Weights of a small GPT-style language model, trained from scratch on English Wikipedia: 83.6M parameters, 1316M tokens.
Each number is 500 + 50 x the weight over its row's rms, rounded and kept within 0 to 999. Layers, rows and columns count from 0. Numbers have three digits each. The size before them is the row's rms in percent of the matrix's.

# layer 2 MLP down (transposed), 2304x576, rms 0.0449, rows 836-942, columns 320-383
092:414539468562464431473429483554539561523496564544469445392499539495537479403519530483586490527507481550556445482462458457422472477550465557545438492557509458534537424508526465609544429500438474
104:626540480608514455479512512519597540528543470489511464562475477526487541446512580467425474476496495508440487488430503460466472537492416497438449520470480591608476456424545462525531497502386453
104:597433442518528578419440579361461431561505457479489556612505534512575442421504591485454518442484486543519580536405497492504553593518380483562554555541521528512430500465485517553446416480483515
101:520444504487479528493568560594510472503535393466484542595569564528476498515583499551518457506438493545462511498587487438498551481423407438462574514500428515501498507551463549520562474485512466
096:334534566600545615479473543467473486534622483440542565434472554495519431445464498544466533506509433491541567476530475463425532511572486528541435519486416509462507435466519442498468447584489443
108:540367409506421463527534558571471444370511483516422589438486544451486472463474475487472479511535426614501564586506523422536411415479516485502547464465522554424388582472378504610449564602508514
105:489500482507437529502534563505532575448512578572443569437519547413545517460513385552497578513559544450385494478487554488464522405485510533564445532494515520529584567506488494498400529481512479
087:548533488509530519508438587502429546589508477509525476491525501591378505547541473504490465536434443456513396478600489433551491469503511524550467534496442406350454569532507516611497599547503577
106:487495500548552552607490510515400554432448540483475592455502573439424602453475529442454535450519455523511482469567548509489486455456414481494487531461491445509489472399516387482460420471485581
088:495465458616509414461495537564521522560553469524561627491443488535531501463526512453496512438453488560528415418604415453442530539502461429590463500499464502544519580466515459529485478490483546
094:479512518508475485600503463534419466468472458472648536525445463507428600507581466557471520417582519452504490539475528445542505346471534554480517482512547394430442395470546462498497541504505534
112:553522469493500525520540509517495468541525433466478567591540427413522584498479569521474503544530504580564495529509508572525487482554550546493547586454531465499510454463441494603520460466561525
094:631479513506473545532506513453512483500475507531418504519535569490502523613508424411523569485462467570529525480523541553525437528555492568561389518465531483486528544497544594518454444520473527
107:418514487444404594444510459528511509551509495434454539536455562570491393455496481528448468618495527541520504428480469462377497578514493530420477521482569447516479452555560428461465526499516470
096:434561506495525572534549468481451472567533520511400469463490472534484597476572545489561510534465444462584431479469531415482491576547479486516422525576507480621535518458522560441439586571486440
093:487491471451515492440501514525463438460526488465558497544534515461553516496492525534524358462539536533484446508395501441514511446539535519503565342541499433478431494535563572441503394507475503
103:565476536393494515451424478525445490467494569553428438399498478505470499547463481481466406459536572414501472622477472594517627517441555589474543505504528500581458585474478406513379529420684455
099:428561587530421544620498490498542468487501408443504595511436469500559464458446496486512490553458506510402522515430567389473588431583473481540479531532534504511466466491433531412462430490552524
100:532478497463441527518433476588540469564479422430573523430460541447501375576510492480521568582510484357561558503449461536539449496520570530483522482483522466513526514541447490464421498453421537
094:503439485526601513559506504506445491473501560497431452541437491462522491594524406493488512454664418513502481519544483463528444549575554597566497456478496582473467543515520436536484531564509376
102:459536480449426455560492507498494567556549444568458441486476523589489485484476548373492473532476472465489492534482475433558536442541467603573464563454576455536457596487569400430499514496547524
101:538476537500459455465549548573496589499572496484429503530443502482535509524523464489539571473484472530422493484475468556478434519520559526571491451477449509436464512628500544410500473419466633
095:476494509481465493436449494522493429535532531485551545476506441420596477424542520509468522484478493496560489463548523502535467563588505482428569482483448467560549516479530614557532386427452548
108:631459444436459464459475502405530460560465546499604524458492644462497515488447509533455510505519484517538532513549489503554444540526563570550530515512563465474510487511493547473447561485531472
084:159478474475556418526559489583463487512515439450489505488573439519497547493500557482515500488465494548496498595450523546415488471490557552437495475569470454493484471505505526508514380489560472
101:635488475513582509469568574509527592511584561566519549531577471548487560486596527477476563490573511491585440532508497379519563597485468506606553443466487575499508543422523528613481490438519502
098:560471468484596503497508438523482538504568488425478516481629534560515478537594516414550478453427512495571551526536502476522694474515495469515506549508554522433473530498568496518495559525494524
115:500461507415518389509611478449470419570576470429434540540465541535484542522566503489480582538473557525497488596528533601549456547375414569420513455426508558594495534507475532540589595517508462
098:427566415441442497634513544571477555433460493498571455463509484434540512470412454392438494630513545462414551535470482529556471403521472390502527500548445415619421536485582507507468529508568519
092:515520590644536525434474568487517481499491523496505438454488442534481471505543491423456542498504514492522462512524457471309566510468515486563463454483469482426477492555529451564533479514423491
083:345576437500521471387485476436437495458536474516506602496561475539459470488547511439469574503521499562513564437580485458577454402511516582533559459580480524520393499525605503447562524488549414
111:584508526531504408424537518430440422471497528453492426529538421508551481435496512497465559461506513485478480526379569485488548519478562485564545434569410484550479566441513495495518493556437491
101:507508516427490455576486603501471437492539498434492571451554549519459495446477468504437445375526516465453554512475491452608519479394602520453510564549508512527371491595453525550505488530460473
089:569475536580513495343464587583502441528527536446542437528516552439459546524497480561443474508469507556522484495539446580505480555574499505480516492523472529526449680509528537523550551525489528
105:509622400454572482477529523481465529591486492425502545464514531466543519552465520566571540565477492444533504540511538510449483509489478440535496524461443547423543609508505428365469481515514477
110:546506562472426536510471646520505422543455536478508490555435514483458535551605500419543476447482438545514521527537530395472449493478434431454502423504501531558474458530432464454565479458512474
117:518475443471551506450543539514428455550505542512636500499566493492491406489467487495503537579546515463547508392499557464466455463544451513490467443466538528429527478541535483591538461492530503
046:480540538401500487515563475544501506543433494587483541470533584475524528482435481471450508482574519446517402463526551509491605525440534496509482567421496442511500375477459595549614578477494484
095:484535406530420529507521469526547575493583543518456551544553451577492500522526567494492583446480508468568563567469442570539479510520511436528454475506489597499563510454481512494517554510496471
100:498444589499487523533441530481467511392584580581497530482426452615392515559495426445476526520497562461511478515550435474518578439504550491408453392587516469487512540397473549504513460470526485
101:482439486441553623540556411482512596509441522556435430505460499454485444515486516531494553607440513560567492555458546578553532476503566459615504491504477468465586627404557520456472602567540529
106:504506522431591522548472510531366479455479506557479477506483451547573513471536527512636550421516450519546456531494529546496556509479510517557563519509493467426556612496443515473432532475549461
112:549553590425542503473393557446457470464481491531541498439478455505455480543559491473498495601437511581455545533516440497515455541411475482525503547558615509546461476496590535548466450527462454
089:442445530383440560448549595523522489532620484398500418449507597530518457386478547479483547474545472465458498544397438490467479513512427532517523567486413496530501496498398550496417517493504455
106:459488452503512508574476474491481518416461507480465536431479469574530509442461395573622585426522577508507453458538355557531504487483496476627565497468502435491464523502597533515479476480551484
094:386461491555538517470449503474530561559519453572454435452565474449562475491556530403531459485426452517560495496581575455473620364400614578567427566480490367549560452606537454465493512514519433
093:407524556476468455526548557512558509514444457445511536508477581524601527493543544527459469382437543487467513545503540412451545366496420536520483518562483430521475480420425540573481510451539527
105:625495497502621474494478522456466540503580448442577529490496487453522484477501446380461504577612508492479501487534446530513610471526567437508517495548500584425561495414471471580531454465472607
105:447425510466502624540475473378521527551535566512505472504547433493626421510472457446477594469498502430495459474496512519430489439557553542515580466440434449523481411516518529460448447439555467
087:366489428550474474495429453444443602592515564527458427547462485500483491554557439485467502471473525504429440529515580542518547469505446568497540546500492553540509478476443505432479511544475479
091:460538482555506524522497462491580450593516520468549518523492476417483454571523546503448478407492485518444529494465447477511551550510565542533558520559448439412513531447484500510447468469586481
097:556568511444558540453562473503419475518499459586605530468448533475545585537451401517531547600547543475531508573478525461517469570486530470374506504366435398561517501533488508494538534498573534
081:384541493521557549420527497487546491390452582506580474446528594508504589620505424564577533513502499467520536467502480452487444489531626504423494484511518464373479521441541481569520483534450595
096:517545506510425516535532567513531521533568420519538467449428510516456498446509458522456505378547529565502466506484423477513547498544425468503444593488506515473494499489464444506493421582561466
096:455480531514567507519588524578567441560496444524422483390460525422503534603497467502450475545478444548437546506574432442519449461448483473491562484503488472457608531497538469475506479493437467
104:567531529440529473462446527523482475465522465490483477497476522497533437533458548420383389451514535487501575426498523421483454500468482503573501544508431513482406566497508532454594418493438531
099:568482529539541563462505530534518537444406536466535551497492501567437454570442483457450509543484435454504500501580508466546515428525520454607303553584574594515388603551473573548525494511401534
106:443455490437445450517546516563469617472430543547580473568500504527579394414488428426434545498477533518523514450502468428465478522495555443498496510519496480598464536512586517541555508482535445
116:603509499458436461430576575503500478447493497580390435501552454464502514421488485544501490490499530456562526500538514500532453393561547478541451629498599519486575496510400491520483484565415508
101:413456391495479515528503509491615494575427472423520578430409462503597453520473525410503507546519564511501543460464502511450487553639489540502550470452427507574518449595414551483587449438566563
102:415473579491525587568512492487500445513554456496538505529456509589581468539481489560425420396536428536536444523383605500538498491524495465399540406437464484462527522495403527460541488542481465
091:277498507500542450572461473486595475533568544491447559501503460559492466543511413440602535543601477459472450530470504519429549423510533579484579449491518471455522475528475486554477506545450503
111:570479537538598499489434404505489531475379522515433479501589477515481380459472590518517416509415545521536449539419488516466488545439483587446492431491447501427597446581487504524504496490505536
105:502458460453481459453575483416466418446451542457404465530516508543553519566669460601527463539586488482464488544483489488469478449440537490550610543486585541492548471452506496581495489442497493
089:351520471441506516557446470433518431527475451419465587461566513571536511455478480480540465552559500481465515539421555459557598551463559566475485524469520531512432537561550491444539403428405485
094:385569461457441547537493367475555492476551452548473563539511576603486513519429492537573541452436531507427524405464404435496468496519406487427545461516491549606525553508446478483531416532511489
107:566460459658619470424436496530547523461493488553490532536553468495476498440468457428460492504481442458586424481535542460521503516421447572541408505552545474513501454503527444590596515468548444
093:516601530502448430479518511500527440453523471592424532529529569565529559493502452526524561436535483479534437477417515606492498510538489552551497485449461485468446497476563481487396571447525525
099:483531546517477463579477558468496454548495595441482533524451529552494520453469509489522521558468516532498461450474488506453483448542522461541502491526451631560514544502467471540502468523490497
088:536538474477456531533441473549508585605549509484439450504551411542417461531508415540482557483568592459616421545447541470492530421402473515521467536519446533488400488451437482504461468445496544
098:512483558433458496618487566492570518523490460552505485461488511513564395495495547503471530447464471565483561402454440476458536483494543374550538445403476498498462527529564468555583480513532538
097:475527488558527463431451544524477509469545527547465508496469552454537488519520541636492523541472530484463504565524485539429407447590462510451478543545597506509558504570542420569475510520561474
103:427428544505480430536460568542482481445387519514490427439515532479484463444471377478507541455497485531513533490492563487424483521547509426519357532447398434422527476520448523552403553485469487
100:507579497511487487520478524519471561521541613489499456590507495545520467473527535427514517501523407371477568586512529452520647532548526378494512592446495520460583592488490484525479537464471411
106:596543538518368489545539602457482548511439513541535498509523438603418495474562472477394553485490514483604546522527566507508535502561498522488458589471506494517517486435515434560484462545536489
096:470628535486546518567459536496475513513423502544514509506582543543475519553530539493561520616496449523496504461441593565570565487441490394464487488513502469533429499549479471419484540501518570
100:530392461492543456514482509443437492446388563575526579417480534527457426536567465501509564398527407430434452541508520540472458514478525454403438482507511453472475427527510536510517450467565493
106:599420550542491566507449453522503537521551498530503519468409452504518492499546495551558594469550566538514432475457440478500451568526479460459556433565468547479458539595453598495512536497443582
103:479532496479532532434522493430454434543593424495491427480395476535546464463500524485540478502467496604533495467481546511483564484448583561496508473443435433516525511527495496512453459483470363
100:518570509494570456458593569518530546511454454500509513582573517555542513470466423380502513573458556558577450472436527404488541531475530394520504424574516456474478535509506574400453459540486494
101:580505488418448488485452556563597465430438586566481512483503522566388502508534570525515539511486506458594483546476466475493488509506495534405415476571531496545538561409470533537531487528522465
094:373579534523476474630528589469481530447563475500443525515480495569550554512458463486540467571518559483459530488462523552490550523391605440546452444477430506565473494435451390435523484503519480
108:513538543539488396546523485477435580494498446385410552476619443481564490493492493439423489521498507509536525569550491456508487454469546520496553473541497428494525511505440526496583457545517460
114:534427450509550519499463511516434465533539462494503531459483464503420557570500561564536620505464447541461578584456431452527510535516497545448512530470527443508445466450515530658604406507489475
101:577531568604463584474477487560459386520487496478478454525469457593503501558426519531471571513510505529510358520495427480587550447470519522501538479502554503524496462433584501493503553513506410
098:419483511542473391497450511468538547546452492493545525491460500494548481498647496533497541470467493480427480539536496443476503480513522490466582465631501513465507549398554519531493494572578529
102:505476481473411474460469532415541528417469470535462503479544602554517508514482484489493574378533477461438409482434546416513420505545494546483441558486406494602561421388425461534532477493524525
107:501456558419450492564426483478563560507533495461506510516617556500494522598454493393513587514531543443495501511480461485590437481416440442475465478574369512503472501514456457576551530470451492
088:573542511528460473468520533459417430564501515529541481515548527522550550443449418499588470531402555545484378567441541485540431426482538506463502587515532470517547437534464515440458606505339495
101:546564466471455491644515422473525493422513507496563479517533622575470534514432577411468492393479474540493501409513497490415531498501494526558550524487519463601474572482444517511475507461453469
093:407424424493527509517459538435536497582483500456469490511523457465471540439548482453551457441381450603505509390498617464481591484503446497509468538525411598544515437581534511441435503517569500
103:515579439634503523449462494554454499488575540438499541522574471431436508540526425543502451489447433593558503521486469444446437588539498576473437486495445503441568529561447512561497458545436447
092:531472496488484514463412443515545461559512496503504528397618477558449545474454507537481534428581484471445480511464498556441426538418519435428511603541481530435489510543531455468609422441513497
101:599399612533527517437556471440476447410504538440489524502442457445484549544497490419477515521501551525443507539531448507547555472542586569558587522503456467500580482418394494537545516445521496
092:539567518531481479534522596544570472478429434507520570556493483517464550571567521503539482568532510457439541495453440605479401469538544525493530437491466510508460543501508512494502576485580420
098:458483519446544486515494469488499558532500539461485438486512469519525508515448518473517487556479520527518433585494640503427644373384615568533523458444501447544479509537595497510495615515567468
112:598514532494485454559528407428501489463557511464526458566520485526494427573475567540450509545448433479432379510494532493559516479489594576536457464492451526514570554461484509495527577562459381
109:428582490522507421517448515531476596501550437474529488488436485542563577533463421440571479542546396477472619526488487532501414450432506586407617440504508512417456459475604524480512484589574516
109:536468493470544482498523488498457499548544512602530511523462472541616566493499469477485523579511467451513509504506468461432499523471582460464579504422415455548578477417541461478435499495503506
115:622460552565459525436610479422486540443481490449485383444507488425552539489533502477422513454501522538572493558496540486535509527476529569424483519550474489495473496500528589562487555543387567
102:513549538522507450447502549464548585578434489518470559471585549457480532456504462501607559481460543566554475453524451514429454430485445449497499571541405413495541494516507537459524467466518482
106:498551554541539528526506566492491467427590444572432447511589507519518430490529530554547461530471504578527552496561456483434413499593550574546508558455524499466455560531481510402476414465559518
108:531492429391524514615453463505469418560455519503524481493533494526502499500431481551405497430498517502529548523523483489461429510604395488468509447515476492497519529501462448400464497487491405
088:521460520502551468522431508426525457577538527485502507518535476575489488499428571465424527513584518438444595515503468561512449569592412435368452476456482460553431593486509438494411546497475486
094:429486570539582508559436430452487539495436495424514518402476502423520548482475503532581491566478559551498456515521510448523545544539434567548536435452541516514417524545534558520531538512598478
108:443577385477574499580462523498505515570532436455540505503475530535575540456520510456553476560486476378543483534508498564477429488503430495504406499422510433550533555426481416526473522508454503
112:557426616458480526502530545405426498437452465448546443481568495527478488475461455524418544574457542588444491490483579456553443591536437454460512549563566528540498532464496475561565480462473524
# layer 2 MLP up, 2304x576, rms 0.0519, rows 837-943, columns 320-383
101:524494527540476572460515471543480514487584480514502523503575397576532506489412547490457506431431568533433507500471408507423554458524530431632548453513484483501452490517616541497532578529507544
106:533556482549451532494476542463517557441479492501568418562471424539395555529573515476530437494415580595469407518478512577426442548511499533420458451583593411431512521483568601454493488613488515
101:566621463477493583522493567543485457462481459597424441513532449456461532516441597555584463520492500422577578446435459455503518501451525577604605500549517526518573526509466537474392468586505475
096:487542486464390520412529479478455532485564534512505521485547525442519518471564358602473504474567505498495507444532432573531541449522515458479429408535600540496464574551537519472527556551458487
106:565485455458559450530521526530470537530537489508502524449464427475561549537453496562467451517495510517550468488536487472479460521470457419558549561513597407599409515429516438494458527481415549
100:525519612529358503508487438510505517513424346488447489546531473589389589524520498579520415531536623521479594491526393507453471475535445490505563566506424434488546603430465451457491466470342548
089:506530522468512541454465489458388400531510519606459468470512499401532579443486610502559555478537582451526453456533567546443530557440498440477492549513506581586519476470516540456523451516488482
107:548484472486495582402496486473443521539483462478522493526512472488534438462459539536536473483540484479493538466495439485482433583522467489522537506431501565502527559507587472530524583595422557
092:517522519506514503571539412494466578471461556602516534527469578495540551474464504514573443439575565433508520421459495495466491575500495469449550489487502431495575424518564548496507463600474459
095:510518493451468475520471479505512506469569492466476431573492561420468515511527517520515428371427554498603430531479539621471392481592453528342471528490488510530538522443437447474463545482464562
110:581532419567525438438488465549413519523603414553505447528513427550512505488510521411543561561472497428518546574557528553404464545548481389547493516547456575527503482432421547435520505461475468
090:468568569484466554461351492521408470492535469496505554429480500426422517468575608587595592527467565498461539495472482471495505475473466532526521463510538460546430560479534512493510515480494542
109:528544526439510512466509504472473457553587373469450412504575464512432605524414456591540432496442509555525509526446453470509478461567486565503530447527525509516538533526520599464434536494457574
096:508477497402486480399489436539457465460480567444404479407533519439540448478539473486624408457582538482545495425522491480539513467460463430456509537503497547522519430436503523519549475486534493
092:506480435469474491515528498593535497465525475567503436469447526456576525455547541494481404519503487511498527493570542437475515521482554524526565592532546528480486425543524429562529504538466395
103:603475539456518370356473594523497522523546512453455483461491506534611493503504652487474519496514564553482483463533531605464437507557487521491590498501562492533439597586550432464518503555444548
096:548517437509441483444402557559513513541519411481494560588533462443604488501482508484486537578473577593507478441484524526575435489438430599519564507520617441490546590465481407510542405520379540
096:608460574443451569440581501474456428430530492654556413438372561512485434432532514492515444562496562442492455501482484453461524489498455476495481535428503519577502476396512473480468496486483458
092:535502491467470458453476486531447519515514579543554423455496567547596579470570513550507476519493460524428490416488477518536512498544499494518594458533675497479575454493437484429495556579449520
102:537526477453464558507482556522471499473523559533498519402529398565530502519518476506415479571438468504525412443541455518478536446497502543486513559514527587441478422523514534472463558542437438
104:508484597391469546469522480512432528525553461440504509498409491498531558497468472466461576453491499528550500599478510542544484471526485518375526603485578450588443493458585523479546497446509527
100:528555454479471484384499563481515528460544527445516450555514570527496457504457412487449477564485508464499515509594527555466483514553529575502453502531494534417543459585513484507422496518526458
106:584584405434387526523441524575565673416568495473475494450482454523511489475496534511518468512403515503533523458486492398514468499523458475417467557476566493437479549483502396462466542517536488
092:456539473391485574502526479509455465558527530484429484453471502415444442499507518486553425521442468566473647485491429402507567583585512546486493491526555529483557472448509610571523451511492515
100:553458426429512447440471636483487511561522480555398484497494418414535549490545575555615489463532589518475425469601533504396490573523487544490500496471535459442586486407451412546450497471464515
095:519555431435469537527539482499456473436534552534507497499439441403563538527577482599468559479472515504496551506618467511530532498417399448539515583493469547559473435519579537559511514541489572
117:620574486566492524519423490480454537551461501523502588475566608538453486585553511540538451490503434574494505548480500467413479551517512591533545403518523500489525578600496520482388490561483620
103:546395539445485546526469562471467528445489527522421521509450510545559613618522466455555488580505537510492461555516489506480432467598501468527453601533512446505463498410453410561492545466530630
090:471491464500478563419540544576466515467511633452520502420507583390539458526524641494568465441489537527520494572496501408503521534464442504509530588510523447433486321429565541472462476626567559
086:532497526525495599462530509445458596366558477494504494471486553430493531540475507538561624568584570636402447546563492542537441508513497525585532545471459499516445504474434496474445454537473475
110:492597457466440520507539436531557521556550474548471512461544518446539556552514532610471510501513565562476486455540602446379547537402537576554532453523511469547499511488524570360491530572461510
100:472547601345480587525507458444500459508511399594444555476499476548525508395499508553479417572472557490534519504535540499595526519541547605551484570502584454492500430481566469541511525536503433
090:509478547431405535423485468520530575384533520467514519446579469448520459534415468568445549529385448508577498581472376448512446632600420481454557533523479429409461496654462472472498459517449499
103:509597498510550482396415449512459501485524548451535506482471539588544540540509459489443437466531532445512418501386465477541443471450493528481520493443491402528533451497466487511530469378504520
109:525548557509469493475484480507463444471498470527544478551444522399521508495475587493531444406500507517605512554431490396549444486440566529539603504602573486460531461489489482526492480529481528
122:548538479549448547506508539481467474491549502549466495496559467591521449493538536481578472552544475459537530493517519495563400479444478600582569600510591520403494494467546525496452451558441613
058:648501518421447542476516467517416547519548470534458457516450477469478496494453556543586514520445544519528495498507515510445461479450484492501576559568535510527533489454544485530584517578425491
095:505528535433587525528473368446486533521490529526518469476545491542506536473434476533544466546461463504531457419465567428578479561526478498545442503498477588557481475444444504441411537516509464
095:508454578461519483488521513533492498490480534464434494497534521524457593631544528511529501574519501471444550523496541510522514488456539477504475503556474489443536558485518489451478499495537618
103:501486561510482495469552418577360455541570557424590530547441551503462444515435501496474572493524508525534526416536511485506467446476524482462506488558513514513484544448549415464371518475479546
106:565567430396537491445539558623441445349545558463547451526426509450401499439432494539475607472544441495492529498534489475535511575453427417554571472455530484503450432579555518480472568547423532
114:576538514520479527508567524477453516416514448585482385478437529567487475434452584548476454462371505457531565507543513384506476542506421532569520493521610521465412460407534533528501501563494583
093:539601470554447505489546519437453541493528437525571565450513456435566445475499522516477492546572473469478520514450546522370456542416365574473478525544545545494491506476541458497510505639440577
106:497543605517460531472498416498478479461546485554478476512458465465516583554464524582560542501435567556552466509530531480513440425519569515550502581506512581475523449575512513549520470564475495
093:495481450462494483480416500470431496517525514543500576494467541483537512527440545549540533479516552530482538523536484515480451599435585506482526514497576475512519414576510433469468533511501462
093:539463438412466501470415475537471599467460509491462456583579479505509521509509636514532544487384562527588462490494529447510479523492417468399526513520630535522528485545445411538531467505472465
106:515512630579411607495520506459526484587551442489481513493463473469566544543477590525478434417425578647611569507442407502474475501497501522519598442556458478516502482508440431432563476497450490
104:548456493520494463520555474485492533438517461463483333541575632535565531508556628580507520558418476520550482534567524544528478550630551558521489567540520512578417512540416455481471517533443406
091:556507513443486488546480555517444480517567468445502471565579425490469528481356476500578563521495530474594607579504513497459509593585516460455538527527541516490438485392484450491490429439513655
099:518481560512506538477531530492517410469459487466568517459458495486505477545472618521443606454523555507523520471520521440530493419487442511493568512506470556450520597410493586542510492443514449
096:630633475446497491504498430410483463427560531477535549461493513409508514436425481506530476465507581520582442538491539533468549518560549482489454466493466500541478427523555518418473528470537515
086:504464503549498488467456494491499539383550424522469459532439446412476509476598549568425564529544506601478477440535514467434529554577481589440471538428490505495486487418394559446452531458427437
098:506511559422461522431450493572541481456510477567446549467572581471495546568472555501482523580454545495558611468471491368513479449485520522529456532542469447449457599533531563567445528508458543
094:489524533524553478446508506495488452529589460454444512591497484541517466478462447429500522537419529535499486573561478508545502448427523506486511598493486510476564490518569515502357487527570503
104:499577433492499450565540510495494459437550461560507523405395566499540495482531523446544494403459573503561514447595546502473514477434487595464460543602482529461504474483459518510514396533428445
100:499487481493496525489542510499447470636552491507470564484522487494638457517525502522508498442577534470477615462528402538483442487500483414506588433489558494421486487558559579453540477491480528
105:510514497544452468546385437497431541433524452644425475551435523370462497463444560545588554586486513532495547482513526506470509452432459483499469486555542534504543551485344442553533509624452514
115:555552453477524487529536549446461489446593532534517495561543410426539497559475522536461511533447522489460581520505445500417519552498495529431511536498485520494550475560576472429509493530591545
102:516512447489494505492487533475488503493491410500460559419501589476498605443425511457463534502464486556470498512530485510466465551563438421546562529487506448419453552483472549536374401486519534
104:576501525478529611466479580511485540603540517518564435462491570397525513606520494516485612469400543537563478455530543491498484535509543528447582521510528357506554504398502447467489498506489480
095:501581446409458642517437539570531371531425524560460549480499436528520521578611417479476436535491501463460548509500558475505528419448496465487442524523536482520506487421496514594561447498500488
113:530535476517507455507463609464419477576523456426410481545515461492519549405416524488527532445535515604436530376538400398493541570415462483557508558483533595456574543511521536490459539564533434
104:475537426535473591598583487464386483567555398461490458479436585588516479501427564518484638420497509438513531394529465397501436467419488462415486592558569574492460462531527541461637599565466460
092:502522529454481538391546494392432450468563485481570460630477454603553459524514461569480556554419564585502533478561513440520557494399521476488606498488586432522479481502577572426543498525507535
094:535515517556385468414571526452460397345601493586549448478512462604389489495502532465494550449490604464517520560557494501537421466531457550393577586521520554427416473552504548526512507522495557
107:556530539454450535428513464572472550505494461478492519529479552472466535479491530468517582456405522547548447502469408513439553503472408476453530529501444456446517486440514460455479526458479578
095:566480527513481542481448432545484522529549440481473349448512560435505557442427473451505482479502533439579437473405520452514520533435464502508430389501501571463435411533621509546528611548508481
096:468531572511481528500486514424370493520519604434603478486441578506547490389489526553479564500493490574465503492502586503508480498510417501460539522493513483488513425402442511459480482534460560
092:524581489495509462484522444436462457524497501462472522564615578514515497494450649511559480476543420616551420409502515520469492502495489430498458523523528436608615458480516465493478459483494509
096:513438467453477503500539532537488565439574388531438518566460557436599463534514555515539397374436452566564553454498412560444540441467502540564487482529473410439520513471576483495448453629474492
099:511553555558542561496453545564516445540549452495376489491549473523453510535476498525540491484486526519471428394549504500483575423486538438571459535531513470494578536444560507412582518450490494
102:540450487456518486445534436519526494474489516619506482479590506468442540478521463527488500515474540590493573563578571468518497508554509481584523590496588463575439455468503504677537512468484428
101:535505567484526582470465533574457531503515518508397470588537399496549471551498467515498428490394467478512476514567458571564448537544550380480507487510554526494585443456476574496586406435456544
107:586608538318474535442515559469431551525538513470513504513571512488472477550470459508487522501488506473428477540500550509527383496495497551500470514508594581520500468500486502520479446520480538
100:508548594513467517499469615411474529439491503623480505520463434429552534503483401510524524562466513507442423519555457495451497511506532435463525470518630435458561514474404465515470417502435490
098:512556459498503583473459532567382363491559452535506456612566574534567479540510496496496540550448532473531439491507531509580593509505432493533606431501461487453550487547428531511570454568547509
101:531532467429493560467566460496448535446473501459490498437472555439507528442544586555567534462425490507443553510516487447567510541471517436534477520505502547536433468419519567551433450472383450
100:524512475511451481443490482498410604490480498539458459541506419492585532433534576491565528531506453562568488459472455487502439557453509490466521481560560567558478431610524444487484474480494468
098:561508438451474418506558543497506390483515493579560444618427505436530438628474478513498518540493531412564475484540543434401525413589504452525483544481492430450428536511481621467501516501403588
102:603516437516472546437565526548527514522453532474459496548507451479531451543480506595569443515427532477562531570484485478561435568515486520493512458518509583509591519496432472548481548513451503
096:475559492522490490507409485490471452537503512452509494513475559488558547503446534595534544430519510569490486507484451577512483531476425464499619522447576450440509526420498520522363475612472417
110:509593440459529465474454438514491516507578450492495535483476439501529485597521516538493522398482540476548544562506588507496433516543534615555544611495521455548550443631585483378544479500493522
113:510498389447446553500474482538384445422550462547508431504544441527484419453516466485569591483492482514482551503540478495528434542482490528509545515470571470605444550497506555447623551488410573
104:556553504529397487473533472445492556476485539539477498553459483445470466522513534501595456494447526419453539629527478447512441531538491586516487550512482459550498534516450626406453444499465438
096:497596539518427548512502509482438460514417458548443429525579542502451572468505550482495451472461542529516428450379490513548515418519461489574547475533611609545526415532531511500562515511486460
099:539597574515473475490418582438450503544613496564440454549446569393522525501469521477541454569477550487364464499565525490519546514597536508339448494511529434488535453470474460472491615507461526
103:620466579504435537507515575552417438480570454492457456504569526463524479542515432523491541469544547525503535473463477506484437491556565539412492474516507414470508554413527434476459437595442421
087:554588493542482658476505544453423446475485525562510516550553493496566554519472517555497484379514459544499526539466352377446487548452481532568569639527587476463509519459492453510503472508502557
099:530563458499475448454511601552554482512538531543545483479472531512570511517468459465626590431505503439550518500425479510531529562478486507417504534540513515537494451453554516404530469413512537
092:522469505533497443486520557471517478512530393495487474518544586558455480569506409507521484442556527541484491560516455536550481496486429631529609534499474548453502494537528505576571459526431514
101:515507577517507545465452456524506563497543481535496466545562584516439496535482481510478499537480577517499576426563527396444501482595459555535578474469505479454531500495509508504479442543476454
091:520522502458505582490473595429523480478515396515451546505429422480462541574338466471574566447515407499470476431516526423512450536555531572471559548555572360426415484536591529523500490543511499
095:499477475446523582448503399435502538450531400482499582510454528560562469532522540466461493514508579567522596541499474559603426455538469459611440553572488472365554482480404561500489514595599419
093:545410481503447508520474500467488467526553536505511540377541485552579509574532516536540591416461480478628432437480512426534504416524510549571446448559560475616566433563464630462549527538444506
098:522551459454494498509390536508496530535494534553433505462476489507550497522405526539492528463511459476466555428549522518587404513375555479539535498535502503513533470573504491493605555473493537
110:513486525440516512512501439488498523491656516577502530530476469536457545499418488558458540563543545510476532541473362588499489503455363515482510455477569503381529490501509460499589557410505425
109:468470403434584475539447352472485570528557559494477441430487550417456496452568443524581595527519471596491486491571497488558513512432478500477515555527638474576462510403552465531487556418492500
110:566474450463449569414442555505402495430614502491475516461491541508618490471454479493462446517527479471520490512437495526488475524482506557490565584518515533494504526545478445420429558514520524
110:495582584411483550441577489395421520496486459506346414461516485494464635484431525611505433520411579499557499526465424462539454445561564514463560491456571592563504456594552542546573456493462505
104:553487549508541544415450467511523528510479523563484469469463510403526462480538565503593485513474492378539441419589484511405404564515479488517497556527550467494473507526421482546446489464475486
103:533493563490427522502547514456438469520520435482499459428603454510489510419381535555462494453486539527448601510535438502519517482471435499517575497564610501511512477428523441548508457443500488
105:600576453581498490548490508495520496547454520533505445603581463392533545494411463517550468601488420495514479490393543399460446588458499533557465487500574466555433460467567496556506452565431489
085:461461429517483485452547530481492518436503493486554552499562562480450470537530587482501518521497470500465520546581460424497536441518483468408519595518552531401524448571470541481383499551533475
098:471490432445424487460505428445489480499583485568583500541488544557552561588529490457460439559469519441548572593564477450519519471445434527596456499444524564456548523402589574520517468512524547
103:481465532489487535417508457421490455533568518503515487413480481497604540500470596493499559496583510477477516394579473552553474591510545623515551448567547520436600500482497527451499601484416581
111:566505567546536537483500525446417525518616520550499461551534597475472520449520459605534537407469644532565494459568560452499473521487506586502556479528490547479512463532432541522510579490473549
094:511474559490554526477548445427578475522460519458524577501445465535470472472519607459535456551458461449530623552486565408473520417503529573520495505559513505542474482492527558481475527516494493